{"n_layer": 15, "d_model": 768, "n_head": 6, "n_kv_head": 6, "head_dim": 128, "d_mlp": 3072, "vocab_size": 32000, "activation": "tanh_gelu", "norm": "layernorm", "norm_place": "pre", "norm_eps": 1e-05, "positions": "learned", "qk_norm": false, "attn_scale": 0.0884, "bias": "all", "tie_embeddings": true, "parallel_block": false, "init": "uniform", "init_std_qkv": 0.0181, "init_std_o": 0.00331, "init_std_up": 0.0181, "init_std_down": 0.00331, "optimizer": "adam_variant", "lr": 0.000369, "beta1": 0.95, "beta2": 0.95, "weight_decay": 0.38, "lr_head": 0.00465, "grad_clip": 1.0, "warmup_steps": 246, "schedule": "wsd", "decay_fraction": 0.807, "decay_shape": "linear", "final_lr_fraction": 0.0, "batch_tokens": 131072, "seq_len": 512, "doc_mask": false, "z_loss": 0.0001, "train_tokens": 1102000000, "steps": 8408, "dataset": "wikipedia_en"}
Each number is 128 + 32 x the weight over its row's rms, rounded and kept within 0 to 255. Layers, rows and columns count from 0. The size above them is the row's rms in percent of the matrix's.

# layer 8 attention output (transposed), 768x768, rms 0.0127, rows 637-639, columns 384-511
size [105 104  98]
[[ 79  92 158 126 132 152  80 149 109 107 164  91  91 119  96 101  66 198 176  97  81  94 117 158 169 138 106 198 117 174 130 215 117 127  86 102 122 176 153 162 141 172 156 186  90 149 145 127 106 146 112  78 161 187 144 145 127 110 149 154 149  64 116 136 158 101 180 172 152 134  93 154 139 146 160 151 126 121 123 152 102 132 142 159 157 111 175 115 173 120  88  77 133 146 102 143  95  95 122 168 143  83 104 150 161 140 158 140 155  71 162 120 112 166 138 114 133 102 149 118 178 152  65 119 128 172 115 100]
 [120 101 124 117 167 128 128 100 111 160 150 163 126 100 114 114 175  92 144 114  69 194 152 160 171 126 109 152 161 156 175 185 127 169 133 144 103 129  79 113 132 143 155  84 130 137 168 101 109 189 130 162  86 165 124 139 142 123 168 143 117  99 132 128 147 153 138 138 116  85 120 139 155  97 111 122 119 115 138 118 125 106 162 138 140 126 179 143 113 112  94 111 160 119  63 110  89 144 122 116 152 124  94 113  86 176  95 175 133 132 128 206 149 164 133  70 148 186  93  86 125  58 102 131  42 130  85  59]
 [ 81 128 176 119 132 135 176 161 155 143 113  92 151 192 110 154 127 109  89  72 157 162 124 114 145  75 113 200 196  90 110 107 207  60 126 140 101  86  59 141  94 116 147  97 154 112 136 135 141 156 118 154 142 120 124 156  97 109 149 122 129  94 128 106 113 123 128 130 106 120 110 103 167  91 133 144 116 124 120 146 140 127 146 121 180 126 167  92 116  97 167 127 131 178 141 188 137 156 135  66  79 116 117 141 125 176 109 154  99 118  95 146 157 121 120 110 105 197 168  53  77 130 118 171  82  88 118 150]]
# layer 8 attention value, 768x768, rms 0.0145, rows 638-639, columns 384-511
size [102 100]
[[182 162 108 125 126 169  86 170 180  88 115  86  97 195 108 175 126 154 128 100 190  65 137 116  95 138 156 128 114 125  92 100 144  75 151 160 161 170 118 157 153 151 144 156 125 161 107 135 120  78  89 130 221  82 120 131 115 157 140 117  90 127  71 173 104  62  70 186 141 177 146 140 171 140 159 172 105 156 141 184 140 159  98 127 126 113  96 113 169 173 125 130  99 138 187 110 169 115  95 152 157 125 143 155 149 116 153  77 145 121 113  81 125 104 116 164 110 120 157 158 160 177 123 133 170 102 113 155]
 [ 73 176 118  94  92 142  91  80  73 139 128 199 174  30 120 132 157 112 176 152 113 114  89 161 111 169 152 113 107 196 134 116 110  99 138  95 134 129 158 151  95 166 121 184  95 161 122  78 137  93 155 117 116  88 119 100  98 100  90 127  98 128 149 126  92 139 137 194 140 150 126 144  84 165 120 125 101 162 157 110  90 105 131 144 111 102 160 197 171 124  64 122 186 128 137  63 161 106 153 209 116 175  98 140 132  82 187 133 143 113 118 142  95 129  73 106 115 121 114 206 179 125  92 123 153  73 120  95]]
# layer 8 attention query, 768x768, rms 0.0172, rows 640-664, columns 384-511
size [ 91  91  94  82  94  85  97  93  84  93  99  88  94  92  90  87  93  91  96  86  87  87  93  90  98]
[[139 100 102 121 161 218 120 134  98 157 166 160 127 151 152  97  99 152  98 125 142 100 103 136 137 137 144 112  73 179 151 121 130 206 174 144 155  57 110  90  96 177 135  97 120 131 113 108  82 140  88 125  96 151 115 155  57 111 102 138 155  89 178 160 147  77 129 107 108 126 142 121 164  76 120 165 181 138 120 194  42 153 121  87 170 211 195 213  61 112  74 145  68  80  94 127 171 172 105 133 154 100 119  97 154 117 160 161 175 203  85  83 186 133 105  96  94 143 137  93 144 125 120 160  80  87  77  86]
 [129  89 113 158 108 132 125  94  97 204 139 100  43 102 126 170 144  96 138 142 144 112 133 105  59 120 144 122 134 135 154 162 100 129 140 155 109 139 120 129 146  93 182 138 137  94 173 139 120  83  91 142 145 139 142 149 102 126 102 160  78 123  39 173 153 104 158 126 103 166 145 167 112 107 150 162 110  97 125 146  39  97 177 131 191 102 115 132 139 183 114  57 150 102 164  98 131 168 101 125 160  83  85  92 134 138 139 132 128 209 150 156 104 117 202 103 101 122 164 154 138 166 145  83  70 152 170 164]
 [130  62  84 134 116  91  76  86 144 127 157 121 108  57 151  86 165  73  86 141 133 161 158 137 127 191 137 131 139 193 116 174 103 126  94 135 178 101 167 145 237 153 172 137 124 162 155 186  87 111 139 102 155 138 173 128 105 142  75 144 136  98 105  91 143 137  84 152  84 134  86 150  91 135 131  93 105  86  54 130  87 138 146 136  69 175 149 137 171 126 123  89 186 107 149  98 132  94 103  91 100 104 126 144 123 120  88 160 144 126 128 118 131 144 122 111 155  69 139 164 120 164 139 137 140 132 202 135]
 [178  82 185 131  82 195 112 123 100 127 121 136 155 123  92 146 148  94  88 167 111  95 129  90 128 150 135 151 121 141 103 123 156 119 168  67 112 117 188  67 130 162 115 118 157 138 182  99 158  99 146  90  67 170  96  91  96 111 121 133 119 156 121 137 168 200 226 150 121 109 184 122 124 162 139 121 170 146 113 120 202  98  86 172 116  82 117 103 114  96 108 136 202 132 179 139 138 153 152 111  73 133 133  74  73 160 130  65 192  62 169 118 141 128  95 138 123 151 124 182  78 132 120 111 148 212 110 170]
 [168  88  97 121 129  85 140 120 164 142 145  92 161 111 122 126 103 104 127 139 156 151 187 110 170 184 179  79  85 158 140 183 151 114 108 138 187 106  93 180 111 103 163 155 105  97 109 149  76 137 190 116 132  66 139 200  71  93 160 154 162 107 134 112 100 116 172 145  87  91  87 138 155 153 153 168 126  92 112 139  57 194 152 168 118 195 120 128  70 137 122 151 158 116 120 107 125 135 139 128 166 112 118 182 144 126 105 162 118  99  80 142 104 100 134 120 154 137 150  88 201  93 131  76  95 106 154  96]
 [127 161  97 170  87  70 125 145 154  87 104 142 123 142 103 139 130 140  54 119 139 139 153 117 137 138  87 185 155 136  69  85 197  94 134 160  81 128 130 116 127 158 137 110 154 138 114 129 172  86 151 166 122 103  91 183 149 121 204 112 123 177 193 115 163 192 141 126 159  63 158  90  79 149 124 129 142 173 147  94 135 112 142  71  66 105  56 186 120 110 135 143 136  87 146  96  45 149 144 141  97 152 101  76 130 166  75  56 143  38 136 131 109 151 110 120 140 123 107  93 121 172 101 126 152 104 104 160]
 [ 56 133  91 114  81 186  89 145 106 134 199 125 173 139 154 153 119  83 123 134 134 152 161 113 109 125 153 124 142 191 108 149 104 135 131 161 143  88 100 103 151 118 131 121 115 107 131  57  97 161 114 128 108 169 169 148  97  90 104 119  46 147 119 180  51 154 143 139 155 112 168 113 118 122 108 121 149 110  92 100 104 115 143 136 119 107 186  80 157 162 128 128 165 136 111 120 136 103 106 139 145 130 136 105 147 137 145 152  99 204  84 108  86  99 160 102  90 128 123 140 151 129 118 115 137 129 108 143]
 [ 83 165 143  93 120  36 134 177 164 130 113 129 143 169 133 151 150 196  68 108 139 106 110 111 182 100 123 143 137 108 131 108 117  57 150 158 110 116 132 146 105 131 100 125 144 148 149 125 147 103 138 134 143 131  86 142 190 118 194 140 118 123 180 129 151 205 108 164 141 101  63 118 159 179 154 118  91 196 174  91 134 180 126 113  90 152 163 113 174 118 191 176 134 163 170 107 108  92 197 121 124 111 120 132 159 112 144  66  95  88 150 148 119 164  71 148 106 133  93  96  96  95 142 122 140  76 130 160]
 [ 91 159 100  89 108 172 141  91 115 127 167 113 122 148 129 104 133 156  78 149 116 142 172  85 137 111 128 160 100 154 146  71 150  93 147 148 159 139  79  54 140 156 140  75 170 103 114 112 129 109 150  78  93 135 110 140  75  81 145 153 152 106 204 140 102  99 199 109 129 121 104  69 141 120  89 145 125 157  83 116 113 182 123 181 102 199 160 139 174 127 150 130 131 141  84 117 102 203 167 111 139 165 122  88 170 136 141 156 166  87 156 133 120 107 113 111 153  99 140 163 149 123 167 171 122 122 127 177]
 [ 47  83 104 139 131 236 168 156 111 194 105 144  90 139 142  86 134 140 171 120 125  88 132 100 111 152 145 122 147  74  56 142 143 105  84 148 178 122 117 185 140  93 114 160 130 103 128 111  94 148 191 121 163 125 148 136 118 117  96 140 102  88  97  92  78  60 120 109  86 200 122 134 109  85  92 154 128 157 158  50 102 115 182 173 136 114 211  91  47 122 102 150 144 173 139 156 133 170 129 107 129 107 151 141 127  68 164 181 153 215 105 154 139 171 104 109 115 171 162 113 105 122  92 136 159 122 100 149]
 [120  62  94 130 180 166 103 151 153 131 156  99 148 184 154 107 140 142 144 100 159 127  65  78 173 148  61 119 138 118 123 108 142 140 101 104 166 112 128 112 189 134 133  90 104 132 127 186  80 175 127  93 144 153 130  60 134 109 135 135 160 117  94 136 134 108  62 172 118 147 121 105 107 131 104 117 130 130 121 127 100  78 120  97 146 165 128 143 144  93 114 158  23 150 112 151 106  92 156 113 119 177 141 125 152 139 164 164  84 170  55 171 167 146 190 146 123 109 138 100 111 155 101 158 135 132 115 133]
 [113 112 143 174 133 110 107 134 158  91 154 130 129 174 181 138 106 171  87 164 138 149 127  76 150 163 136  67 151 145 135  79 196 127 133 100 147 100 156  84 119 128 164 129 131 120 152 123 147 168 118  88 115 148 133 155  81 136 173 117 190 138 156 130 159  89 142  83  77 139 116  59 144 148 121 190 173 112  65 145 160  48 173  92 178 148 153 154  96  64 117 160  81 103 132 117 116 151 117  98 127  81 101  91 146 153 125  98 150  97 111 105 178 145 179 115 161 140  99 121 202 174 161 162 163 148 113 142]
 [125 122 124 116 104 127 125  99 145 120  66 133 134 113  53 113 121 170 162  73 113  84  84 169 130  88 151 128 108 158 162 119 113 138 133 167 109 136 156 103 117 139 121 128  77 114 115 153  99  82  89  92 127 106 120 136 145 161 133 162  99 160 130 140 147 126  94 172 101  86  82  64 138 165 115 137 135 130 119 116 125 141 122 124 127 115 136 125  89 139 142  74 123 132 156 105  92 118 117 133 163  87  65 116 120 127 117 166 168 212  97 108 116  93 116  86 122 135 191 124  97 131 124 162 130  99 174 107]
 [154 152 109 171 166  97 122 148 125  95 110 133 125 189  80 177 111 166 123 162 120 144 140  61 109  92 138 154 141  93  80 126 178  88 110 165 110 136  96 113  95 109 110 143 139 103 192 101 112 148 216 180 196 117  85 214 183 150 161 130 105 109 124 147 125  83 132 123  98  92 122 128 125  96 104 118 105 156 118  93 170 187 122 163 120 123 121 134  88 118 152 103 178 133 129  88 136 142 138 135 138  70 106 145 124 108  38 150  95 211 122 103  58 153 190  91  90 143 115 112 132 163 169 113 216 132 164 117]
 [ 88 100 142 131 161  98 147 170 159 146 170 166 117 166 107 110 114 106 105 146 182 126 137  56 150 145  85  77  88 157 152 215 165 145 140 131 180 101 131  47 186 169 134 112  91 141  59 140  39 196 146  99 144 142 152 191  34 106 135  98 143 129 163 147 102 118 108 147 155 145 164  74  88 132  72 147 130 104 107 143  70 118 103 156 163 116 145 156 161 112 159 129  77 160 140 133 149 132 127 114 151  98 154 163 167 144 129 133 174 194  67 120 126  93 108  58 140  74 143 155 149  89 123 134 102 121 128  89]
 [150 119 162 113 128 184 122 120  97 155 147 132 138 154 117 140  98 167  73 107 176  81 126 148  70 131 103 142  79 131 159 151 119 157 195 137  86 123 137  92  94 130  76 139  97  73 142 129 122  86  73 146 114 108 136  90 126 112 192 145 107 170 154 137  98 143 161 138 185 182 139  89 163 155 148  87 177 184 127  89 124 137 178 180 103 116 110 170 105 121 150 114 123 147  66 128 120 115 163  88  95 149 172 125 120 128 100  76 130 134 175 128  77 178 111  84 118 229 131 118 108 131  88 153  93  55 146  86]
 [156 159  87 144 111 143 100 125 102 108 107 144 129 111 109 115 158  81 126 140 161 189  73 122  91 136 146 119 104 179 128 147 103 123 133 139 145  73 136 132 158 116  87 193 122 161  55 109 135 196 154 154  90 104 120  88 139 158 149 114  77 140 196  64 127 195 132  83 111  86 105 118 133 185  97 119 140  99 133 149 127 149 102 155 111 255 103 131 139 133 110 136  76 200 113 111 141 174 168 115 129 129 191 202 136 119  98 153 136 105 132 169 194 184 158 136 118 138 110 174 130 108 134 129 150  80 163 187]
 [143 155 165 110  78  75 168 139 105 130 118 149  78 149 134 120 116  89 141 155 102 123 110 138 103 135 158 125 115 127 150 115 119 106 123 155 156 125 113 107 170  98 138 120 113 105 120 105 119 166 142 163 154 151 175 130  78 115  94 129  60  85 156  71 118 124 140 106 155 144  82 110 110 132 141 120 113  52  78  94  75  74 104 143 109 123 200 157  47 135  81  89 121 105 154 141 139 141 137 193 167 168 161 160  75 137 130 139 186 168 140 171 144 134  67 102 142  75 138 152 117 141 152 162  93 141 102 138]
 [154  99  98  67  90 130 131  99 128 183 134 189 102 134 120 143 127  90  84 139 194  77  94  83 144 137  92 106 119 136 128 143 171 176 163  96 138  90 139  93 106 135 112 127 104 182 167  88  73 100  93 119  93 120  99 135 162  88 204 130 113 175  99 121 123 175 152 122 122 148 172 178 161 147 137 133  75 203 152 107 147  77 110 197 138 129  87 146 106  96 156 154 112 127 153 100 130 165 173 127  92  85 152 118  91 167 178  84  98 138 143 142 140 128 138 136 171 169 131 125 116 145 105 121 184 110  84 113]
 [ 91 109 131  97 181  64 147 122 137  59 112 144 110 133 118 164 166 198 102 115 153 116 134 115 126 137 132 154 123  87 146 138 113 117 136 112 115 145 131 157 101 149  71 129 147  92 121 152 188  72 115  92  72  69  86 110 111 105 178 133 111 164 172 129 170 165 141 164 173 133 103 182 123 157 135 148 105 162 186 154 136 126 132 110 127 157  78 123 135 148 153 109 125 166  99 146 119 153 158 115  84 170 141  81 133 118 167 115  68  34 163 114 126 127 115 123 122 113 122 176 101  94 148  99 140 122 162 114]
 [120 127 145  57 131 163 135 165 123 158  41 183 144 120 115 115 110 150 120 128 119  96 133 117 148 123 142 152 132 155 113 132  90 170 126 121 124 171 128  99 118 141  85  76 128 105 154 134 135 143  66 107 161 102  90 181 152  83 151  51 163 162 164 189 115 114  96  80 168 157 106 172 122 135  87 114 156 171 158 173 112 169  90 104 121 120 149 161 172  54 162  81 166 104 101 126 143 131 172 118  70 123 102  57 159 125 138 125 101  85 161  74 106 135 120  89 129 209  75 150 121  82 120 133 168 113 176 117]
 [176 161 120 173 162 208 112 133 154  97 133 173 101 134 119 111 150 111 197 157  87 156  79  92 138 119 107  80 145 114 196  91 133 154 111  59 136 110 115 137 129 121 182  86 100 142  69 170 100 144 158 160  76 149 106 125 129 137  80 153 129 157 109  52 125 103 160  94  83 154 103  77 119 100 103 169 169  82  72  97 104 101 111 110 165 155 155 121 141 114 118 139 183 100 156 149 129 105 163  78 165 114 140 137 139 101 149 179 164 134 181  99 207 114 175 128  77 140  83 109 114  96 113 100 118 115 116 152]
 [169 132 141 155  82 254 113 188 145  66 181 104 170 151 118 168 129 164 168 143 131 134 120  83 114 112 136 141 142 134 114 124 144 124 110 143  89  93 110  99 129 164  84  83 141 131 173 140  48 120 101 107 122 119 120 122 113 113 173 138 148 135 166 148 117 152 118 185 182 153  81 120 181  82 101 171 147 153 128 123 119 113 123  77 133 172 137 100 162 123 156 111  53 105 107 122 151 193 131  82 124 179 122  95 125 154  97  96 141  95 183  83 149 115 139 114  86 173 102 144 159  48 147 144 103 103 131 108]
 [ 82 131 144 130 173  73 101  97 167 123 113 134 129 117  79 122 184 131 120 123 134 126 159 119 110 132 104  61 139 127 200 160 121 112 123  97 195 165  83  63 160 109 193  94 116 126 176 189 101 132 177 129 150 120 190 123  87  46  81 129 154  93 148  94 135  45 171 166  78 156  89 133 108 133 100 144 117 136  57 176 143 179 137 148  91 120 113 144 116 139 182 103 121  33  73 120 177 159  59  99 176 129 145 102  98 157 152 217 177 186 153  91 174 125 165  85 114  45 111  94 148 134 135  66 105 143  97  98]
 [133 135 202 131 163 204 183 101 174 108 126  75 133 107  85 176 106 171 104  95  89 183 114 122  92 144 185 141 167 122 117  89 176 143  53 136 140 103  92 103 151  94 139  84 119  69 148 133 105 114  85 112 128 147 111 198  81 126 148 163 139 110 130 168 126  64 197 130 131 117 118 133  66 121 109 164 218 150 147 106  96 139 123  84 131 106 172 137  78 137  66  79 161 149 127  69 112 106 147  89 141 124 141 120  93  89 161 130 158 178 132 124 115 191 124 169 124 189 152 152  74 120 136 163  64 112 134 141]]
# layer 8 attention key, 768x768, rms 0.0164, rows 640-663, columns 384-511
size [ 93  91  93  85  93  88  98  96  83  93  96  82  94  92  87  88  95  92  98  87  83  86  87  91]
[[131 148 107 142 169  95 112  86 130 134 144 123 101 104 136  76 143 182  90 158 115 102  95 123 176 178 165 125 101 128 135 168 119 180 188 178 157 124  79  80 107  71  94 108 112 123  69  86 148 204 154 122 106 149 137 143 126 147 151 105 197 143 164 163  97  63 143 107 107 109 123 110  83  52 119 127 145 106 179 193  79  89 163 118 141  95 122 120 151 119 152 178 110 109 143 122 132 160 110  97 149 151 186 134 120 214 175 145 154 128 170 103 124 183 130 120  43 123 178 167 112 142 129 178  96 124  94 127]
 [130  95 141 150 126 144 147 159 160 143 183 144  81 116 186 135  74 159 127 144 157 140 155 188 108 170 165 144  63  89 146 166 122  52 115 133 128  90  75 173 142  81  75 116 133  80 149 184 109 165 122  84  88 120 149 107 108 102 101 155  87 156  78 139 114 118 130 122 138 123 143 170 131 149 116 143 105 138 143 145 163 110 127 179 124 137 138 137 147 145  49 107  82 126 100 148  92 153 155 122 170 153  59 142 126  89  69  79 124 124 116 123 128 102 160  95 173 191 106 168 141 127 101 184 103 121 135 138]
 [103 140 151 137 122 119  52 174  77 133 101 108  95 139 138 103  83  96 120 150 124 122 118 111 137 103 153 115 136 140  99 132  81  66 162 161 113 107 144 148 109 196 108 120 142 175 140 170 140 111 115 103 123 157 101  68 125 143 121 149 103 136 156 204  90  87 169  87 167  79 152 150 118 177 103 138 148 109  89 113 172 138 165 211  92 127 142 152 124 187 138 138 113 201 126 129 120 182 167  97 118 192  99 122  82 127  99 144 156 160 119 158 129 156 177  95 130 143 137 136 114 166 142 168  90 131 188 160]
 [109 159 187 166 132 182 123 113 171 166  67 160 121  98 167 148 126  76 142 152 100 170 142 145 146 114 151  81 142 180 190 124 119 140 154 122 207 141 115 126  75 129 154 140  96 115 172 153  72 163 173 151 160 135 148 157  47  96  71  84 159  27 115 136  88 130 147  93 128 114 158 131 125 101 157 134 151 146 103  91 147 184 154 132 148 173 140 120 102 152 131 128 148 170 175 138 181 167  74 119 142 159 125 110 184 150 148 147 183 133 110 127  85 156 151 134 155 131 109 134 147 162 114 187 103 123 136 104]
 [142  95 119 102 164  84 110 131 194 132 203 151 127 164 102  96 133 161 154 133 142  91  50 160 106 131 123 154  74 161  86 164 145 139 126 119 136  62 158 132 144 151 139  59 153 119  73  96  75 150 204 111 131 166 112  95 177 145 159 192 162 158  82 121 130 106 182 114 160 114  97 123 117 144 151  79 165  86 165  79 124 162 150  99  98 133  96 135 160  98  81 121 125 145 128 139  98 139 145 129 171 130 105 152  83 176  65 117 101 102 139 156 143 163 131 101 129 143 117  86 124  97 150 108 121 123 132 138]
 [152 100  68 195 144 158 129 131 178 110 115 147  85 100  61 166 120 149  99  80 144 142 140 152 166 106 132  92 145 101  86 106 134 141 112 129 139 132 143 130  98 162 236  91 101 151 169 109 116 125 126  89 170 142 178 116 105 122 179 123 142  89 150  52 112 142 106 194  99 179 111 124 167  96 132 121 126 181 108 127  39 160 187 120 112  85  70 144 116  88 121  97 135 174 156 170  69  40 150 114  97 142 124 148 144 104 118 132 146 156 186 138 129 147 174 171  82 115  86 100  95  99 136 127 103  69  87  78]
 [168 125 146 170 208  70  63 140 118 165 127 112 161 106 130 151 138 117 119 104 161 122 144 135  80 147 144 106 147  92 118 131 128  89 221 149 116 128  70 169 163  96 138 114 157  68 164 114 134 144 177 117 152 125 155  96 170 189 143 102  75  86 154 129 110 114  89 153 123  54 138  66 125 113 106 153 136  80 170  82 127 124  91 163 106 136 121 101  96 114  97 132 148 174 145 130 108  98 137 129 133 129 120  87 125 176 147 161 140 103 183 184  92 115 202 103 116 124 100 120  83 178 136 187 167  48 138 134]
 [113 163 131 117  64 148 117 176  93 103  73 155  92  90  93 210  86 104  85 149  77 181 103 137 151  87 109  83 173 109 139 113 125 141  61 170 108 176 201 127 156 191 200 107 182 126  83  80 124  74  57  92 164 146 177 169 173 168 158 143 100 178 125  86  94 165 101 145 148 158 137 120 174 112 175 129 126 104  72 150  96 188 148  73  90  94 150 107 111 120 160 187 129 163 130 153 124 194 167 101 139 128 122 133 151 140 155 117  69 145 120 209  84 111  85 176 148  74  89 110 128  71 156 117 163  97 174 120]
 [116 127 157 130 171 139  25  88 205  78  82 130 126 166  88 189 141 156  96 165 115 159 146 105 139 134 131 115 195 132 163 104  93 138 162 164 174 122  88 168  83 154 127 155 196 204 160 163  96 107 157 121 233  81  76 173 134 134 147 118  99 130 123 117  84 135 134 145 142 111 108 155 126  96  71 124 135 168 133  95  67 188 147  89  93 111 150 143 124 135  41 140 156 198 132 130 166  61 137 146 104 164 174 117 165 157  83  90 169 122 116 177 109 198 129 117 117 140 162 149 173 129 139  90 121  63 181 129]
 [145  90 165 133 136 104 116 134 114 168 111 160 187 112 166 116 128 122 175 178 148 183 129 111 129 127 110 118 116  91 143  81 164 165 122 135 165 138 122 153 168  86  99 154 131 116 104  92 128 149 171 131 163 111 146 105 138 119 154  46  57 110 151 124 111 132 182  73 159  56 182 118 122  98 148 196  89 146 122 157 110 108 142 131 134 126 183 129 133 131 116 126 155  69 132 154 172  88 101 165  96 181 111 114 111 119 135 110 103 147 132 130 108 125 110 152 100 132  84  91 145  76 110 164 174 114 144 128]
 [150 155 122  98 113 127 141 114 110 110 100 130 110 104 174 104 147 131 167 102 113 138 145 112 132 152 104  67 186 106  93 141  94 192 128 229 112 133 173 114 163 131 109 165 117 172  73  99 159 131  60 143 147 161 190 124 118 162 146 150  98  57 149 180 136  88 114  65 163 140 123 107 109  61 117 145 173 160 118 106 116 152 157 122 113 168 165 104 114  34 145 174 200 103 139 139 144  95  81 129  71 108 192  97  88 146 237 116  85 123 149 106  95 138 125 144  68 129 174 159 110 150 183 118  91 134  96  85]
 [150 162 216 134  78 132 154 133 144 129 156 138 154 139 148 116 172 128 180 158 148  88 138 156  97  93 119  78 134  80 144 113 138 169 127 105 138 143 194 159 141 110 119 113 153 127 151 174 104 214 121 137 175 129 121  98  42 103 169 132 189  89 120 151  66  82 179 126 127 129 150  88 118 110 119 184 144  95 145 173 170  99 182 108 176 160 168 125 142  79 181 128 122 131 109  74 195  96 113 128 124 168 114 149 159 141 149  72 205 101 111 140 132 120 137 128 141 116  71 161  98 124 204 185 114 119 115 152]
 [137  97 199 122 110 130  97  86 113 160 127  83 101 100  45 132 114 135 161 176 171 174  41 152 118 125 152 190 138 144 117 129  94 135 116  57 115 127 157 125  37 107 144 128 178 144  92 111 132  93 101 150 162 142 128  85 122 128 153 114 117 115 126 127 107 183 155 130 154 146 156 129 123 117 131  78 133 109  89 104  95 107  85  91  41 127  68 123 155 161  59 104 154 174 139  98 124 159 143  93 112  96 122 176 165  74 135 125 152 154 131 162 101 125  44 137 123 136 156 114 166 144 108 132 122 102  98 117]
 [ 77 128 171 135  95 124 120 121 126 133 173 161 202 177 173 140 134 120 107 115 128 157 104 139 164 103 116 132  97 158  94 128 158 101  64  69 123 105 122 146 131 104 198 113 158 183 101 155 168  49 118  97 128 124  85 127 130 145 132 103 142 183  73  92 108 114 144 111 156  92 131 171 145 125 121 204 111 159 146 137  77 104 101 115  83 154  98 146 101 125 127  58 138 145 114 141 167  93  85 127  86 135 121  82 143  99 207  78 125 111 172 115  75  80 116 193 115 126  74  93 140 146  89 109 207  59 132 152]
 [134 138  60 109 155  69 138 112 109 131 123 119 132 123 139 134 114 135 118 139 139 134 194  80 101 183  63 127 124 103 106  97 135 126 137 184 137  97 150 128  94 163  81 146 216 182 121 185 135 114  64 121 142 115 110  84 161 129 126 156 132 140 135 167 164 119 102  87 154 121 139 113  71 125 100 114  87 107 119 108 158  62 127  60 104 128  77 120  99  86 102 134  68 138  93 153  76 185 206 137  92 140 165 132 173 158 100 134 115  75 105 127 117 103 161  85 171 101 173 135 155 134 113 136 143 130 154 125]
 [139 193  96 191  71 166 137 141  91 110 146 163 121 150 149 161  83 131 146  91 113 199  96 157 135 129 169  76 159 182 128 166  72  64 130  77 178 168 130  81  75 119 184  59  36 149 205 107 131 147  89 143 113  89 148 164  78 121 130  76  89  99 114 100  97 142 142 145 104 175 141 144 108 156 151 121 124 157 116  97 133 115 192 140 149 163  62 173 152 111  94 146 129  96 158 130 141 124  50 129 114 166 138 116 151 157 175 109 120 143 140 131 133 181 206 122 129 119 129  95  94  89 114 140 104 114  30 106]
 [ 95 154 115 128  86  94  46 111 139 162 106  93 198 156 137 102 151 110 152 131  98 129 144  66 135  98 130 125 166 162 152 112  92 126 168 158 100  80 102 111 138 130 126 130 152 178  87 119 125  98  79 134 112 121  91 107 110 173 146 151  74  96 138 206  92 153 173 114 117 145 157 125 135  71 156  93 105 121 153 125 102 185 150 124 133 105 135 138 116 126  85 154 105 120 140 106 202 111  90 164  78 102 160  32 131 145 137 176 133 163  79 148 165 137 169 117  71 100 133  99 155 166 131 119 141 189 109 127]
 [117  99 128 142  59  86 155 168 110  73 112 107 133 108 129 145 127  90 131 119 156  72 173 139  77 151 168 121  73  78 115  57 190 153 123  86  85 136 121 133 179 115 128 164 115 102 195 117 167 115 146  87 132 156 195 130 110 109  91 158  88  75 123 133 136  95 119 110 135  50 113 158  72 126  84 156 117 117 109 113 148  83 126 159 133  95 161 113  97  67 114  84 171 135 105 155 124 112 193 120 114 158 154 112 124  92 119 136 144 157  82  68 134 152  98  93 136 116 154 206 120 137 117  81 159 157 154 158]
 [110 174 139 145 143 149 148 149 129 179  41 134 107 101 175 121  63  84 134 148 129 156  86 102 144 117 159 121 137 100 148 139 139 125 123 123 180 178 146 181 140  88 126 133 117 153 158 117 141 116 117 143 141 142 127 159  62 153 159 114  81  60 141 120 127 139 104  44 108 173 136 154 176 142 151 133 141  84 196 103 102 184 139 181 196  93 135 164 122  92  91  75 191 102  99 136 133  78 116  85 130 138  92 155 195 123 154 168 151 104 167 147 116 142 172 167 110 142 111 158 152 140 101 135  95 148 133 127]
 [145  88  58 134 123  99  94  99 120  82 109 131  92 134 104 164 113 156  99 127  73 118 120 147 140 161 114 106 189 161 127 106  75 129 171 135 105 127 152 117  45 168 151 116 147 135  83  97  93  49 129 192 112 128 108 191 109  89 131 132 128 139 109 154 148 151 104 118  99 143 130 158 157  85 171  57 126 119 145 113  62 152 109  82  78 103  94  79 123 189  93 170 163 180 127 142  90 154 115 141  90 144 143 147 110 174  68 128 143 176 129 160 160 163 137 120 123  94 120 147 131 108 125 155  85 125 146  57]
 [134 173 128 112  99 184 152 156 101 103 142 101 105  90 135 188 126 144  39 157 153 117  72 160 125 142 134 191 186 109 177 138 186 110 106  84 166 155 138 153 130 102 143 146 134 112 150 136 146 176 146 138 110 166  94 180 164 112  82  84 181 157 112 139  96 168 183 171 105 184 118 165 172 191 105  86 119 136  71 212  94  84 122 145 149 172 140 134 137 142 156 135 198 203 161 138 161 154 113 150 105 146 141 123 122  82  90 144 119 131 135  86 135  92  65 117 153 108  74 105 128 142 118 116  85  89 155  96]
 [116 101 207  79 100 151  86 139 129 195  70 128 138  96 211  96 169 132 218 161 125 168 114  85 146 103 118 119 148 146 197 124 184 197 144 101 176 153 142 170 141  82 102 141 119 149  75 140 130 121 190  82 124 120 143 131  86 126 150 101 201 115 157 182  46  86 118  65 148 125 142  56  88  91 135 113 174  87 144 174 182 120 173 113 151  57 174 129 186 120 140 113 167  60  85  57 206 154 148 135  86 150 150 112 152 149 172 116 121  97  60  91 140 118 110 106 126 107 103 168 128 172 138 171 135 125 160 111]
 [102 165 169  76 102 124  91 122 122 115 142  94 195  96 208 164 137 113 147 103 146 160  97 155 159  93 128 117 119 147 179 151 119 114 156 108 177 128 135 124 142  97 118 137 137 131 141 157 132 166 159 133  98 146 106 129 113 117 188 150 132 126 176 114 104 102 109  74 139 103 134  93 104  81 158 167 147 138 123 133 162 148 173 153  82 183  74 128 162 152 162 112 148  99 170 124  94 180 116 168 102 139  74 148 156 166 169 125 133 139 136  80 146 139 109 164 136 135 104 163  94 110 214  96 105  88 132 159]
 [132 130 160 146 110  87 108 138  99  85 107 149  69 115  93 154 113 125 100 153 130  99 173  98 195 174 107 124 159  81  78 145 111  79 118 124  68 114 181 117  78 175 163 140 137 183 174 160 209  89  85 109  97 139  87  84 172  88 160 102 120 113  85 138 202 133 129 138  99 132  80 138 120 183 158  89 113 160 149 180 147 104 112  63 121 112 146 106 137  79 117  73 112  99 100 132  96 107 158 129 116 153 120 110  87 119 150  73 102 143 128 121 135 124 135 112 113  77 188  63 177 163 134  89 146 146 158 168]]